From a checkpoint of a small transformer trained on Wikipedia: 3.86M parameters.
Each number is 128 + 24 x the weight over its row's rms, rounded and kept within 0 to 255. Layers, rows and columns count from 0. The size above them is the row's rms in percent of the matrix's.

# layer 9 MLP up, 576x96, rms 0.202, rows 218-253, columns 0-95
size [ 97  99 108  92  96 118  94 121 109  96 102 100  99  90 100  93  97  78 110 112  98  90 101  99  95 103 104  95 108  96  89  99  86 102 107  93]
[[120 113 153 118 116 135 124 102 150 145 130 111 132 115 160 172 115 126 123 123 138 164  98 118  91 107 153 141 128 129 156 131 167 142 129  84 115 152 112 143 116 154 159 115 139 176 127 125 106 112 118 113 138 120 169 111 108 163  86 157 192 162 132  85 149 104  97 121 100 112 133  79 143 128 155 128 120  92 155 101 180 149 104 121  83 118  96 137 111 108 105 129 111 128 163 110]
 [147 155 153 171 149  90 140 141 115 103 131 110 109 133 131 197 128 118 112 137 156  98 109 130 116 178 145 177 105  99  99 129 178 148 114 118 143 126 104  97 150 136  94 134 119 141 120  71 127 111 108 143 137  72 104 148 134 138 159 135 115 153 136 174  94 145 139  82 142 131 116  89 112 151 116  98 130 113 133 113 135 148 103 108 111 123 124 105 112 124  96 132 117 151 106  92]
 [126 129 143 123 173  89  92 138 157 100 142  95 126 127 121 131 116 176  88 147 112 105  98  92 123 107 108 132 102 125 131 155  96 105 134 103 124 133  94 152 166 140 142 131 159 167 131 115 138 142  93  77 139  84 122 117 137 135 128 149 128  91 114 131 141 126  66 166 129 122 156 139 112  99 112  98 113 133 102 139  94 157 145  99  94 126  96 100 144 164 115  89 127 165 119 125]
 [124 115 113 123 113 137  70 163 114 132 168 101 150 101 140 144 120 111 154 135 159 140 119 141  81  97 119 141  90 124 163  57  99 153 138 120 107 167 100 116 129 146 145 138 168 153 140 149 157 121  87 135 118 114 138 124 145 143 117 119 127 134 169 133 134 127 132 152 114 173 141 133 169 146 101 110 114 177 131 151 122 143 137  95 151  98 125 106 111  84 109 145 122 132 146 180]
 [125 131 167 140  97 145  87 149 118 146 139 121 119  87 143 143  96 126 125 105 156 103 136 142  97  88 112 172 160 168 138 112 136 184 132 109 104 128  88 135 151 189 141 146 138 126 132 125 120 127  78 157 126 112 103 131 111  89 126 144 130 164  91  79 142 147 159 119 117  99 104 127 112  88 168 120 120 142 113 136 123 140 115 131 112 135 116 100 142 161  88 146 167 103 139 122]
 [149 126 188 109 101 109 108 127 130 149 107 162 147 135  74 133 143  44  99 148 142 131 162 127 144 165 145 129 114 130 156 104 141 127 137 160  96 170 127  90 131 151 128 128 137 118 137 167 106 118 135  94 107 144  96 109 119 146 130 162 111  97 130 152 136 131 169 105 140 119 135  90 143 139 144  56 132 125 141 158 119  97 130 149 133 126 100 140 128 110 133 126 130 169 143 131]
 [149 143 147  96 121  84 176 123 138 106 117 145 155 121 142 118  96 101 155 125 149 114 105  84 102 138 121 138  84 128 150 125 105 133 160 139 148 175 128 142  90 136  87 104 159 141 140 133 135 144 124 119 145  82 148 130 104  98 150 137 129 153 155 152 120  88 103 136 141 176 114  89 129 118 147 116 143  61 115 142 122 129 117 110 113 182 130 141 130 124 100 134  99 146  93 172]
 [138 118 163  93 116 122 132 103 151 123 112 130 164 172 151  93  93  97 118 154 132 138 134  96  81 114 105 153 112 108 152 133 119 103 149 106 112 187 122 151 149 127 127 132 122 113 105 139 178 128 144 136 108 118 203 148  82 136 130 168 131 136 119 137 147 111 117 120 114 121  89 119  54 134 148 140 134 122 140 105 150  81 146 124 149 118 138 133 122 106 139 104  97 126 154 138]
 [120  96 129 161 133 129 142 161 100 142 142  87 113 141 148 108 182  89 139 158 150 106 116 139 135 116 117 129 127 148 115 124 131 171 102 144 160 104 148 120 125 136 140 135 146 140 111 123  94 111 114 109 123 124 168  98 114 116 140 159 101  92 115 157  90 119 108 132 146 135 116 111 133 104 151 129 144 120 140  96 195 137 168 131 149 158  62 140 159 126  79 154 102 183 131 131]
 [105 150 136 132 126 125 120 126 146 139 139 109 154 140 122 107 163 117 124 133 134 122 167 140 141 152 108 119 110 163 127 158 125 161  95 132 123 135 113  82 127 104  88 133 130 104 105 111 109 141 156 112 104 136 119 122 137 153 125 137  85 117 153 173 109 168 157 166 202 122 141 190 156 145 105 161 140 105  78 133 148 135 117 109 145 179 118 126  85 130 167 122 122 142  93 147]
 [134 120 155 111 102 141  99 120 132 167 146 120 101 133 129  76 123 144  87 118 121 148 154 156 157 115 123 138 104 181 160 152 135 126 149 121 118 122  88 105 134 166 136 126 124 157 174 125  95 167  76 118 128 143 135 110 148 132 129 117 110 123 168 108 112 171 147 120 143  95 172 146 144 106 138 108 128 126  84 126 138 165 111 114 110 180 108 101 109 107 119  76 113 109 157 149]
 [125 154 120 131 126 165 142 135  88 101 142 124  92  95 124 135 115 131 126 131 161  83 155 142 157 125 126 131 119 107 114 126 165 106  99 147 159 122 169 131 124 118  85 151 116 126 113 107 123 149 128 142 119 151  95 109 104  56 167 163 140 104 137 132 146 135 180 136 149 143 156 150 181 128 118 129 141 115 185 117 122 150 144  78  87 155 114  91  99 115 137 140 142 118 135 112]
 [135 138 140  83 123 133 138  53 114 114  82 164 141  88 103 127 147 128 133 153 160  79 108 108 113 146 162 159 132 105 146 106 115 125 108 117 121 129 134 126 174 151 119 132 129 150 106 111 146  75 115 157 141 126 120 134 149 140 168 138 141 113  62  89 118 145 102 143 133 129 161 152  89 149 127 141 157 129 112 101 141 123 113 130 111 112  75 156 138 148 110 150 102 120 106 132]
 [102 182 161 144 144 125 152 137 136 162 115 130 153 143 116 104 116 121 119 136 140 137 136 149 147 133 121  98 115 158 167 171 147 111  97 131  99 150 134  63 101 114 120 125 111 122 164 145 115 141 149 122 146  96 140 123 141  91 125 129 122 144 150 121 157 138 153 122 128 113 161 127 169  94 110 115 155 112  96 133 130 130 182 145 123 123 122  46 119 150 165 107 150 104 175 159]
 [ 97 140 128 112 151 117 125 123 169 128 142 162 119 125 160 133 161 151 101 120 136 172 136 193 145  94 115  87 122 114 120 109 100 119  94 103 110 113 124 141 126  93 166 143 115 135 164  86 131 141 109 144 139 149 111  98 131 140 122 139 107 149 166 140 135 104 131 104 185 139 120 114 189 171 162 166 145 131 145 126 107 141 137 118 121 127 150 104 190  91 133 117 124 144 135 113]
 [146  94 103 157 126 136 116 136 134 129 111 122 110 120 126 152 120 102 189 159 158 139 133 102 163 149 118  85 160 111 148 146 102 127 106 111 127 121 123 168 155 119 113  94 165 143 148 149 159 141 141 147 125 163  89 110 133 168 148 120 108 111 126 144 153 174 107 144 130 152 140 142 120 122 186 123 164 150 160 128 110 114 125 130 103 140  73 197 121 104 156 143 135 112  98 131]
 [104 118 156 148 114  83 122  84 103 147 118  84 161  97 100 164  98 116  96 127 133 108  93 130 162 125 127  53 124 135 141 113 151 180 156 107 105 132 118 132 134 154 157 167 136  91 106 147 147 123  94 109 174 137 128 151 147 156 160 121 140 158 119 108 111 148 145 126 152 128 144 125 104 130 126 121 105 149 121 107 143 136 155 157 146 115 138  87 134 101 105 105 109 141 161  98]
 [119 144 127 140 154 183 159 133 136 142 125 143 119 121 106 116 136 131 169 134 160 149  97 127 105 139 109  98 103 131  75 116 118 166  97 163 141 139 155 120 130  85 114 129 119 139 151 132 101 128 130 122 133 102 114 101 122 156 127 162 162 142 109  87 137 138 122  55 136 143 158 143 117 116 164 159 115 120 139 165 167 136 125 103  93  99 119  66 128 148 114 180 104 130 149 143]
 [120  96 156 163 120 124 105  89 135 140 112 150 123 128 124 158 134 115  74 138 108 128  93 130 147 118 141 116 127 156 118 126 108 116  91  79 110 116 122 141 136 162 187 137  98 126 133 146 138 151 173 127 149 131 116 143  76  63 121 164  97 152 101 115 152 151 139 147 119 151 121 113  95 148 132 114 132 124 161 122 158 133  83 100 125  88  77 122 120 120 166 158 117 140 143 111]
 [144  90 110 171 117 120 102 123 156 164  89 118 153 131 124 148 144 110 129 122 109 143 179  95 136 113 150 125 139  96 118 122  93 151  99 110 130 141  88 113 107 122 116 113 109  97 107 122 152 100  92 154 152 127 122 102 111 174 124 145 151 135 144 180 113  98 128 178 199 150 130 110 156 114 119 147 133  87  97 148 161 109 121 108  95 115 147 142 158 138 119 153 109 144 134 148]
 [181 125 144 141 157 115 146 144 124 166 122  83 128 129 128  99 134 141  84 123 103 170 144 118 155 115 127 127 111 115 131 122  88 125 120 120 148 119 128 112 153 122 158 105 114 172 158 164 189 101 112 171 119 119 124 102 136  90  97 154 144 116 138 116  82 101 116 122 140 124 151 158 130 107 150 115 180 119 117 101 158 122 131 106 104 193 124 160 134 103 141 128 100 153 152 140]
 [122 116 116 101 119 146 116 127 130 169 138 113 129 129 142 143 111 149 157 113 174 135 161 145  72 141 111 126  64 129 126 138 123  96 148 136 133 146 136 131 158 138  88 136 146 147 138 113 137 121  96 156 140  72  65 124 134 123 124 121 144 142 124 168 130  93 122 136 181 143 166 110  85 120 111 128 157 142 100 128  64 134 126 152 115 132  93 127 122  95 159 146 145 156 153  97]
 [141 138  96 121 129 172 111  44 168 160 154 123 102 149 154 151 132  96 146 137  88 161  90 139 129 100 118 120 121 119 143 102 141  96 138 144 116 107 137 147 148 115 147 122  92 156 122 155 130 121 143 128 103 123 137 128 104 106 118 123 117 154  96 136 126 157  98 132 138 149 170 110 131 118 169 134 128 122 169 103 137 151 162  86  80 107  99 127 114 133 104 158 116 100  86 155]
 [155 127 165  82 124 114 112 159  89 126 138 132 137 128 159 114 133 127 148 128 132 112  92 163 106 103 124 171 146 143 157 149 100 119 128  56 152 101 125  88 130 102 120 147 107 150 101 118 134 151 132 103 107 154 121 110 153  62 130 152 160 118  85 119 135 108 159 136 124 150 171  85 124 149 117 130 136  84 124 154 117 120  94 108 124 152  96 102 124 109 116 119 133 119  87 110]
 [ 87 167 151 133 142 122 131 107 147 146 168 135 121 143 127 137  98 132 161 129 117  86 149 141 146 159 115 156 108 142 108  97  96 163 126 126 165 116 130 142 101 127 117 141 108 123 149 124 134 109 184  87 140 115 102 147 166 136 127 138  99 125 126 157 108 155 116 200 182 117 112  72 146 135  92 139 129 118 140 113 140 145 138 143 121 131 121  78 110 166  91 101 147 146 108 113]
 [148 190 140 121 134 112  88 161 129 119 126  96 139 110 104 120  84 113 100 157 133  85 140 108 169 125 131 107  96 105 146 146 145 166 138 118  94  93 145 149 111 125 111 125  91 131 107 136 108 190 115 110 166 150 109 128  94 129 136 148 149 117 151 118 100 137 178 145 127 104 140  97 156 125 102 120 131 168 136 139  93 131 138  74 131 160 117 160 118 140 109 115 154 107 154 138]
 [170 106 123  97 107 105 123 161 162 144 125 114 136 102  97 106 100 159 105 111 160 150 142 117 169 153 150 135 112 113 152 117 148 123 127 133  84 134 113 119 130 158 110 181 166 122 116 168  90 102  93 131  95 197 133 113 112 144 140 125 142 125 128 132  79 121 128 131 158 131 165 103 158 128  83 133 124  84 119 147 144 166  99 115 139 138 128 151 156  92 147 135 114 136 104 127]
 [ 99 122 153 133 101 135 159 137 129 142 133 115 140 158  95 118 112 122 145 136 129 113 111 142 127  80 153 105 101 141 124  88 154  96 174 116 129 173 160 154 154 123 102 121 134  67 164 102 129 145 120 153 129 110 175  80 108 105 145 101 144 124  81 123 151 166 150 122 105 106 122 108 116 101  96 154 155 131 156 146 162 113 152 105 125 140  89 144 122 139 128 117  87  92 126 158]
 [147 138 117 134 152 174 123 116 156 120 134 100 138 139 111 121  91 109 145 111 157 140 143 150 138 123 145 113 138 126 151  97 162 138 109 108 101 122 105 127 136 129 169 101 134 142  83 101  89 162 131 109 105 153 149 113 123 176 131 166 109  76  78 149 118 149 128 148 126  88 123 119 154 127 162 120 190 158 136 116 174 136 119 112 126 112 124  99 109 165 131 106 173  87 129 159]
 [ 88 135 140 126 106 154 119 134 128  80 153 121 158 136 108 146 106 122 100 121 122 121 153 140 132 133 100 113  83 131 142  83 144 158 150 156 138 143 149 118 192  96 148 101 114 163 100 143 146 127 134  97 117 132 149 144 110 166 163 139 165 126 125 131  96 134 109 125 182 125 119  74 100 143 132 117 132 159 146 136 110 113 124 116 115 107 110 142 124 127 112 188 151  63 156 109]
 [130 113 134 115 128 140 153 113 160  79 104  94 123  90 177 132 122 101  97 129 127  94 109 114 114 165 156 116 128 113 161 133 126 102 139  88  87 132 170 108 163 148 138 123 122 164 106 131 122 168 134 141 120 166 134 112 133  91 124 131 143  83 143 116 102 153 181 133 129 118 123  83 117 119 132  97 127 155 120 110 108 131 129 139 131 103  80 144 127 112 122  61 142 144  92 161]
 [104 134 123 118 154 198 163 114  94 136 130  91 129 133 124  84 127 123 109 116 124 125 106 133 101 109 124 144  89 158 114  86 113 146 109  93 121 122 105  99 141 122 115 154 167 117 159 146 155 135 166 164 142 133 112 135 138 113 119 139 111 132 103 148 115 138 120 160 177 136 193 126  97  95 132 170 149  86  90 109 121 144 157 151 110 151 110 113 120  95 133 115  92 144  98 118]
 [101 170 147 122 188  88 152 112 158 123 153 160 145 178 150 111  77  97 150 144 152  88 137 120 126 101 133  88 137 167 116 157  81 108  92 120 102 165 173 119 125 128 112 149 145 111 123 139 131  91 125 110  95 120 133 129 119 127 141 129 140 132 123 134  73  87 111 146 108 118 101 108 131 117 157 103 139  93 145 129 130 139 134 120 117 115  89 124 116 109 153 116 121 132 176 127]
 [115 177  97 132 154 128  99 107 132 113 121  91 141 125 113  98 117 106 137 169 127 130 158 149 129 134 170 156 157 145 121  98 133 106  71 108 122 145  97  95 162 129  77 126 104 111 134 157 114 116 153 135 146 122 120  77 125 105 143 138 121 102 133  74 122 135 159 155 118 117 130 154 154 113 140 133 161 142 121 125 145 116 101 139 151 165  66 159 119 163 140 120 153 149  83 117]
 [145 138  92  97 173 112 112 187 151  99 144 109 106  97  97 130 115 134 126 159 156 111  83 150 137 165 117 148 146 107 135 144 172 103 122 172 142 104 159 134 149 123 165 143 106 126 173 143 123  96 128 127 143 115 121 147 128 123 122 125 155  78 100 126 126 111 135 116 133  93 161 152 154 161  96 114 150  80 134 144 125 109 142 145 123 145 144 181 100 129  79 130 119 123 120 144]
 [163 136 134 125  92 143 136 113 161 145  50  73 127 142 101  87 154  97 114 121 116 120 140  99 128 126 128 131 179 115 113 110 140 153 107 126 130 134 120 118 122 143 108 137 132 133 132 122 150 135  82 174 133 148 158 150 105 153 120 133 163 115  86 115 115 122  97 153 166 122 189 119 119 125 159 122 156 113  94 138 166 150 135 154 148 173 142 125 138  84 122 119 135  98 126 104]]
# layer 9 MLP down (transposed), 576x96, rms 0.204, rows 218-253, columns 0-95
size [ 95  92 115  94  94 102  93  98 114  93 109  95  96  94 110  98  83  90 112 112 109 101  98  99  83 106 104  91 101  94  94 101  84  88 103  94]
[[126 140 108 114 161 121 122 108 127 129 126 151  99  93 182 107 156 137 151 126 117 117  95 102 115 181 133 128 148 111 131 139 105  99 100 177  94 104 105 153 100 121 130 148 122  99 106 121 117 123 113 176  98 134 120 172 124 140 121 108 143  99 150 146 136 168 108 123 112 122 135 142 148 134  88 112  82 121 109  45  89 131 139 125 126 141 161 125 125 165 138 149 158 128  89 131]
 [141  98 177 108 126 175 147  97 136 138 167 161 109 103 158 126 110 122 143 126  87 164 178 118 170  88 101  94  97 184 142 126 130 125 138 111  89 125 102 121 105  86 103 132 125 137 121 133 129 143 151  90 146 145 135 121 163  88 131 109 121  82 102 124 132 124 161 113 143 104 139 144 132 143 114 182 139 130 138  89 126  84 155 146 152 130 110 135 113 120 148 115 120 123 125 122]
 [128 149  66 141  93 142 140 146  82 118 128 154 133  97 136 115 111 123 146 135 115 143 119 144  89 161 132 138 133 163 153  75 159 102 106 125 114 164 168  92 100  94 117 116  70 118 120 126  96  93 157 133 154 140 115 171 112 142 118 151  90 117 103 125 109 115 151  95 135 135 119 120 101 136 147 140 163 129 136 115 153 144 106  99 107 142 105 117 105 105 126 131 137  61 112 135]
 [139 116 135 124 123 141  95  97 130 124 148 131 171 123 120 131 152 162 108 117 126 136 147 104 157 138 162 100  62 107 159 130 131 139 109 116 149 114  88 166  71 115 148  83  97 122 143 146  82 128 149 117 121 131 138 112 145 181 132 153  90 138 131 111 147 107 132 119 185  89 118 149  98 123 116 120 147 174 110 162 125 135 112 176 114 144 151 103  99 132 113 157 137 130 105 131]
 [104 101 156  88 102 123 110 138 123 102 120 147 142 149 134 164 117 114 147 140 135 147 152  87 142 105 139 116 141 107 135 166 126 155 115 130 146 145 136 122  97  78 114 164 133 104 105 130  96 150 131 125 133 150 159  96 128 132 125 136 182 151 135 145 157  62 169 118  77 121  99 150 141  68 129 137 121 114  81 172  90 134 129 127 125 152 118 145 129 143 144 144 140 147 169 157]
 [148 121 150  82  88 132 125 115  92 176 145 120 134 137 124 117 105 121 125 134 139 149 124 114 124 143 126 126 139 149  95 177  99 126 127  94 117 134 168  75 175 102 159 148 134 147 118 120 162  95 122  96 119 140 102  99 104 127 131 141  98 139 123 104 144 126 130 155 159 123 134 137 189  90 155 135 208 121  92  93 127 122 104 142 128 163 150 151 140 152 112 141 141 128 133 110]
 [141 113 158 135 152 119 122 130 106 104 138 108 134 113 129 130 176 118 134  97 160 149 112  92 136 134 104 141 153 117 139 119 144 160 138 122 119 112  80 159 121 115 146 129  81 149 123 120 135 154 168 139 159 135 145 120 130 140  76 120 136  63  80 141 122 121 147 165  78 115 162 143 142 130 147 130 123 139 179  84 143 148  89 137 150  89 101 108 143 116 124 141 132 162 142  74]
 [120 145 110 120 144 130 156 139 138 119 128 137  89 137 139 147 129 133 130  71 153 122 127 118 150 147 169 143 136 144 122 166 115  81 141 113 127  80 137 113 151  94 147 115 159 136 167 112  90 154 106 137 114 112  72 121  86 117 100  97 101 142 111 103 127 127 162 109  78 105 141 140 130  93 136 112 107  99 129 174 112 134 110 155 135 153 152  97 144 125 103 194 144 106 100 138]
 [124 125 115  99 128 108 140 128 129 113 114 109 136  86 148  98 137 148 107 108 140 142 153 107  84 135  97 111 131 104 144 196 158 141 160  89 146 138 152 136 129  79 127 161 127 154 141 123 120 120 114 150 104 124  81  82 166 102 172 130 155 151 108  86 160 124 102  92 166 168 108  99 113 128 140 138 138 103 135 146 120 129 176 141 141 117 133  75 133 163 123 119 139 122 137 116]
 [113  85 126 115 165 109 154 132  87 146 121 142 136 152 173 120 160 105 110 117 178 108  79 157 130 110 173 123 122  94 140 123 164 176 159 133 136 118 120 142 106 122 118  98 134 143 163 141 148 117 107 135 147 199 145  94 168 143 136 108 103 196 115 111 127 126 125 140 115 101 150 138 115 136 135 121 147 139 166 128 130 110 123 130 110 118 179 160 146 131 150 129 126 105 135 134]
 [170 116 102  98 121 124 154  89 153 114 145 139 114 105 122 116 130 118 131 123 139 128 172 118 144 117 105 135  96 144 123 148 118 112 119 125 120 116  98 161 126 148 143 170 125 116 102 157 125 124  71  85  83 150 128  86 123 139 111 106 153 122 100 182 128 166 143 118  97 136 153  91  81 135 139  92  97 170 147 118 109 114 121 105  90 134 166 121 106 130 167 100 127 111 130 174]
 [132 114  98 172 129 110 138 143 166 115 153 125 114 152  98 116 114 106 105 147 140 155 121 113 141 156 153 136 182 171 159 141 153 113 152  92 113 139 131 110 152 110 129 151 162 165 106 132 137 115 124 155 107 149 115 202 138 148 134 109 156 160 146 137 165 159 111 120 163 162 163 100 104 145  92 108 137 121 144 121  97 105 120 105 122 149 163 154 118 128 130 134 121 115  67 112]
 [123 165 115 135 145 171  58 110 124 124 146 154 115 150 107 123 147  99  58 117  99  79 114 112 158 142 103 109 125 133 160 116 123 158 111 148  87 144 104 135 124 122 119 158  84 127 127 173 140 102 109 109 124 168 121 131 128 134 101 146 177 113 144 102 125 113  79 157 133 129 135 114 155 106 118 131 145 157 115 146 113 115 129 139 107 112  98 152 149 152 137 140  92 112  91 143]
 [103 170 103  78 176 150 120 113 123 119  97 160 112 104 129  89 156 103 130 124 108 124 100 127 125  92 101 132 159 121 114 125 121 143 131 113 158 114  99 124  85 108 109  88 144 135  95 104 145  87 152 156 122 141 153 140 118 120 127 151 119 167 128 141 113 173 116 133 105 153 143 122 124 110 127  97 161 184 142 118 170 146 145 111 154 158 170 151 137 150 172 143 167 132 108 126]
 [165  69 183 113 132  95 112 134 160  61 141 113 114 102 136 157 120 100 129 169 150 124  99 137 116 140 104 146 132 159 193 107 144 150 136 151 156 108 123 126 173 104 129 164 136 107 140 146 159 101 121 155 130 155 131 156 127 137 133 124 138 156 143 121 113 178 129  97  89 138 144 147 158 120 137 142 118 104 103 150 131 138 105 139 166 111  99 143 125 162 109 123 112 127 136 106]
 [137 130 145 176 180 141 120  91 136 114 138 129  66 105 119 148 109 144 132 142  94 151  99 115 176 131 169 110 143 114 109 139 139 121 132 130 138 103 117 202 182 127 135 106 107  87 127 132 152 146 133 138 120 135 160  80 120 131  79 144 111 126 114 118 110 136 169 134 121  81 113 125 108 117 110 140 126 131 165  99 130 131 134 141  99 137 123 147 146 110 155 142 129  88 108  88]
 [153  90 110 101 191 131 103 156 149 107 149 125 124 135 172 103 161 103 142 133 172 149 121 107 136 184 143 165 125 124 133 137  97  99 131 101 102  84 127 133 134 108  95 121 139 167 152  97 104 149 106 144 101  99  94  92 121 128  93 128 120 125 135 146 155 114 182 129 115 139 127 161 153 125 109 144 112  87 127 148 147 116 126 109 103 111 125 143 114 151 100 163 155 113 109 104]
 [135  99 100 130 123 131 114 141 121 114 117 149 143 132 150 127 126 105  91 130 133 125 128  81 139 141 122  99 116  50 132 136 117 117 172 125 146  79  62 123  82 116 124 117 146  94 145 131 163 132 122 200 136 120 117 141 136 101 124 116 142 130 149 154 160 121  98 113  79 128 150 144 160 115 112 153 155 160 145 157 150 171 110 108 150  98 112 129 115 166 153 137 137 138 123 139]
 [129 151 138 132 141  87 102 162 127 137 139 134 120 126 116 184 136 110 178 131 132 148 140 116  77 153 131 157 136  97 129  86 138 127 139 147 133 135 110 116 143 127 107 128  72 116  95  71 124  96 138  91 154 127 124  94 133 156 123 149 139 119 130 135 131  92 138 100  94 144 114 112 149 135 122 113 119 121 109 133 102 139 148 166 108 145 174 108 133 112  74  55 160 144 154 115]
 [157 136 115 104 135 124 127 134 125 135 178 125 135 108 129 135 149 140 184 142 112 133 136 118 102  91  89 121 115 137 121 140 153  95 142 107  80 152 153  97  85 104 180 142 121 134 105 131 112  63 163 110 166 156 117  84 122 117 142 123  99 128 124  94 129 121 126 134 153 118 126 153 146 137 164 144  95 150 109 149 145  93 112 104 150 162 161 149 129  95 135 106 127 148 113 185]
 [101 152 111  86 123 138 166 102 145 101 146 120 139 105 129 137 124 146  94 142 150  94 143 122 138 133  99 102 103  96 109 112 127 128 158 112 128 104 128 128 133  89 139 191 107 157 140  76 114 127 103 120 122 162 175 145  78 144 123 122 142 145 162 171 160 143 164 163 141 122 150  73 119 117 142  98 128 105 139 126 163 157 147 148 140  89 125 160 118 117  89 153 145 122 126 133]
 [109  83 132 153  94 141 167 124 112  67  89 118  94 140 161 110 119  79  95 138 159 165 132 136 126 143 166 107 109 122 136 154 136  99 105 167 109 126 167 141 140 107 103 104 102 131 115 104 127 103 140 140  92 108 142  88 120 139 117  98 163 132 128  99 161 158 150 147  73 127  97 120 121 121 117 116 150 141 151 108 118 131  94 109  96 155  98 161 133 154 136 106 134 124 128 116]
 [152 113 169 140 163 162 108 125 149 121 171 128 124 126 141 140 134 145 111 138 106 126  89 164 104 119 128 148 138 130 129 126 145 118 149 127 126  88  58 130 127  84 181 107 125  86  95 157  97 129 164 131 187 140 120 117 119 108  94 101 121 149  89 120 165 137 114 133  90 117 119 102 132 155 136 124 149 158 141 147 125  88 146 150 153 152 116 146 130 108 137 119  83 164 145 151]
 [185 107  93 119 106 142 107 133 140 158 133 105 122 140  97 119 152 160 109 107 112 109 155  90 140 138 132 159 132 135 115  99 101 138 176 112 132 108 123 115  99 138  98 131 143 121 120 129 114 152 101 104  35 148 133  94 133 163 159 130 168 165 156 148 134 147 111 137 126  73 148 109 100 127 124 122 141 149 130  94 141 159  84 135 136 149 162 123 116 126 142 108 151 155 127 130]
 [132  95 127 164 166 133 154 134 101 132 113 130 105 145 149 116 139 157 138 127 130 167 108  99 143 105 133 119 165 117 146 157 131  99 154 128 123 178 119 120 120 114 105 125 139 123 122 134  82 169 141 142 100 130 133 176 137 109 136 118 131 113 133 138 159 166 130  58 129 138  97 146 119 107 162 152 120 137 116 118 139 137 143 172 136 146 212 154 173 125 119 172 160 117 121 141]
 [168 111 142  71 164 128 149 112 163 130 124 126  84 101 141 124 131 138 116 121 148 153 115 147  92 110 134  94 130 145 143 108 139 146 142 130 123  98 131 104  99 125 142 140 137 151  93 177 117 145 171 113 103 137 132 153 138 124 154 123 119 116  90 107 105  87 129 124 122 143 102 125  72 108 124  88 150 145 137 137  66 124  96 176 112 163 118 135 144  78 153 129 122  98 154 160]
 [166 124  91 145 118 118 115 148 145 147 123 116 122 127 161 149 120 149 145 132 144 138 118 131 166 135  90 124 141 158  76 143 117 130 126 101 129  80 166 127 106 128 114 125 157 165 144  95 155 132 112 134 107 140 152  85  95 131 157 124 117 113  89 150 128 122 135  61 135 159 146 152 159 123 125 148 109 109 181 169 149 155 158 166 168  90 104 122 112  86 130 162 111 134 137 131]
 [171 101 141 105 157 112  48  96 132 128 125 142  88 105 122  81 124 166 128 130 159 136 136  87 159 123 130 127  98  96 133 151 125 142 130 141 104  93  93 136 128 146 145 133  80 155 125 137 118  97 128 120 105 172 126 121 157 149 146 170 111 139 128 127 108  88  97 105 137 113 146 145 156 151 139 159 122 140 171 155 129 122 156 129 152 161 140 127 109 173 154 110 125 131  96 123]
 [131 123 154 130 104  74 166 120 106 131 162 122 150 132 123 174 142 128  97 129 112 132 126 115 132 160  99 139 181 131 123 128 114 120 163 146 135 142 116 151 158 124 142 160 129 142 162 149 156 156  93 118 109  88 164 217 172 106 111  81 116 134 136 157 138 121 118 143 130 137 147 155 124 138 146 127 142 157 136 123 117 152 183 113 127 142 117 154 120 110 129 139 130 155 175 109]
 [155 164 184  92 122 118 132 137 124  98 141 173 144 125 126  98 162 124 159 183 151 107 143 109 110 173  97 130 134 168 118 134 153 137 156 143  89 147 131 135 116 155 118 126 111 175 110  95 167 130 115  94 118 120  81 121 114 152 136 126 119 107 119 141 112 102 154 146 145  94 154 113 124 118 125 110  87 136 125  87 157 141  84 149 133 133 121 145 120 129 104 125  76 156  96 135]
 [134 125 177 108 139 146  98 167  95  82 105 130 135 153  94  96  93 120 105 151 152 107 148 144 124 123 163 164 154 109  84 173 141 193 125 174 139 114 147 130 105 131 121 153 114 118 108 150 118 131 155 127 139 156 147 128 158 129 102 161  89 127 155 121 155  83 138 154  96 153 127 157 122 118 120 123 142 118 138 121 148 175 154 108 136 136 146 113 111 159 155 153 109 123 135 102]
 [142 151  84 139 129 133 127 123 121 115 155 146  96 134 137 116 122 141 175 164 118 146 124 128  99 114 153 134 133 120  99 132 137 122  91 125 101 124 108 142 133  84 129 159 139 103 124 142 149 120 152  97  79 146 144 130 112 164 147 116 126 136 138 131 137 136  82 125 105 112  95 121 132 218 170 148  94 107 128 166 166  92  82 122 123 100 121 171 162 120 126 102 142 126  85 118]
 [134 156 164 101 138 132 131 134  94  79 101  94 110 108  95 144 108 109 119 128 128 182 124  94 114 134 135 117 149 121  98 178  90 116 122 125  88 114  86 120 120  94 160 145 139 111 145 101 114 110 138 121 103 153 191 165 114 176 103 140 149 121 130 133 137 111 118 169 125 104 151 126  92 116 143 120 145 133 148 120 125 117 187 123  73 119 147 127 143 154 106 133 104 133 105 122]
 [114 120 113 111 103 109 149 168  96 149 107 138 147 125 126 114 136 129 107 125 172 121 145 143 103 109  94 115 139 131 135 100 139  97 105 110 143 148 112 143 135 146  93 133 130 124 130 147 143 127 128 119 119 112 162 211 139 165 131 155 124 153 124 140 159 114  77 143 111 124 137 118  70 148 140 112 100 117 121 141 199  66 146 114 124 140  90 155 133 102 118  71 147 133 128 127]
 [120 121 162 140  96 148 137  88 101 144 114 165 120 137 150 120 147 161 133 111  97 143 178 133  98 150 112 132 111 124 154  52 149 137 119  90 116 146 105 138 155 109 117 123  68 115 109  96  97 137 103 142 141 136  99  86 146 169 161 130  80 152 160 128 133 117 116 153 114  87 121  98 112 126 127 127 140 115 116 116 135 146 160 148  92 112 165 144 138 111 163 134 132 101 143 141]
 [152 119 153 109 153 111 168 139 164 131 139 158 120 108 124 153 151 120 128 124 112 124 136  87 128 156 127  95 152 102 130 102 102 113 131 173 129 142 187 177 129  91 136 101 142 175 155 127 142  94  90 144 159 162  89 111 121 154 111 132 121 100 164 128 150  92 181 117 125 124 138  90 129 131 144 175 151 113 116 111 104 115 113 153 127 159 140 166 112 153 142 108 130  96 117 116]]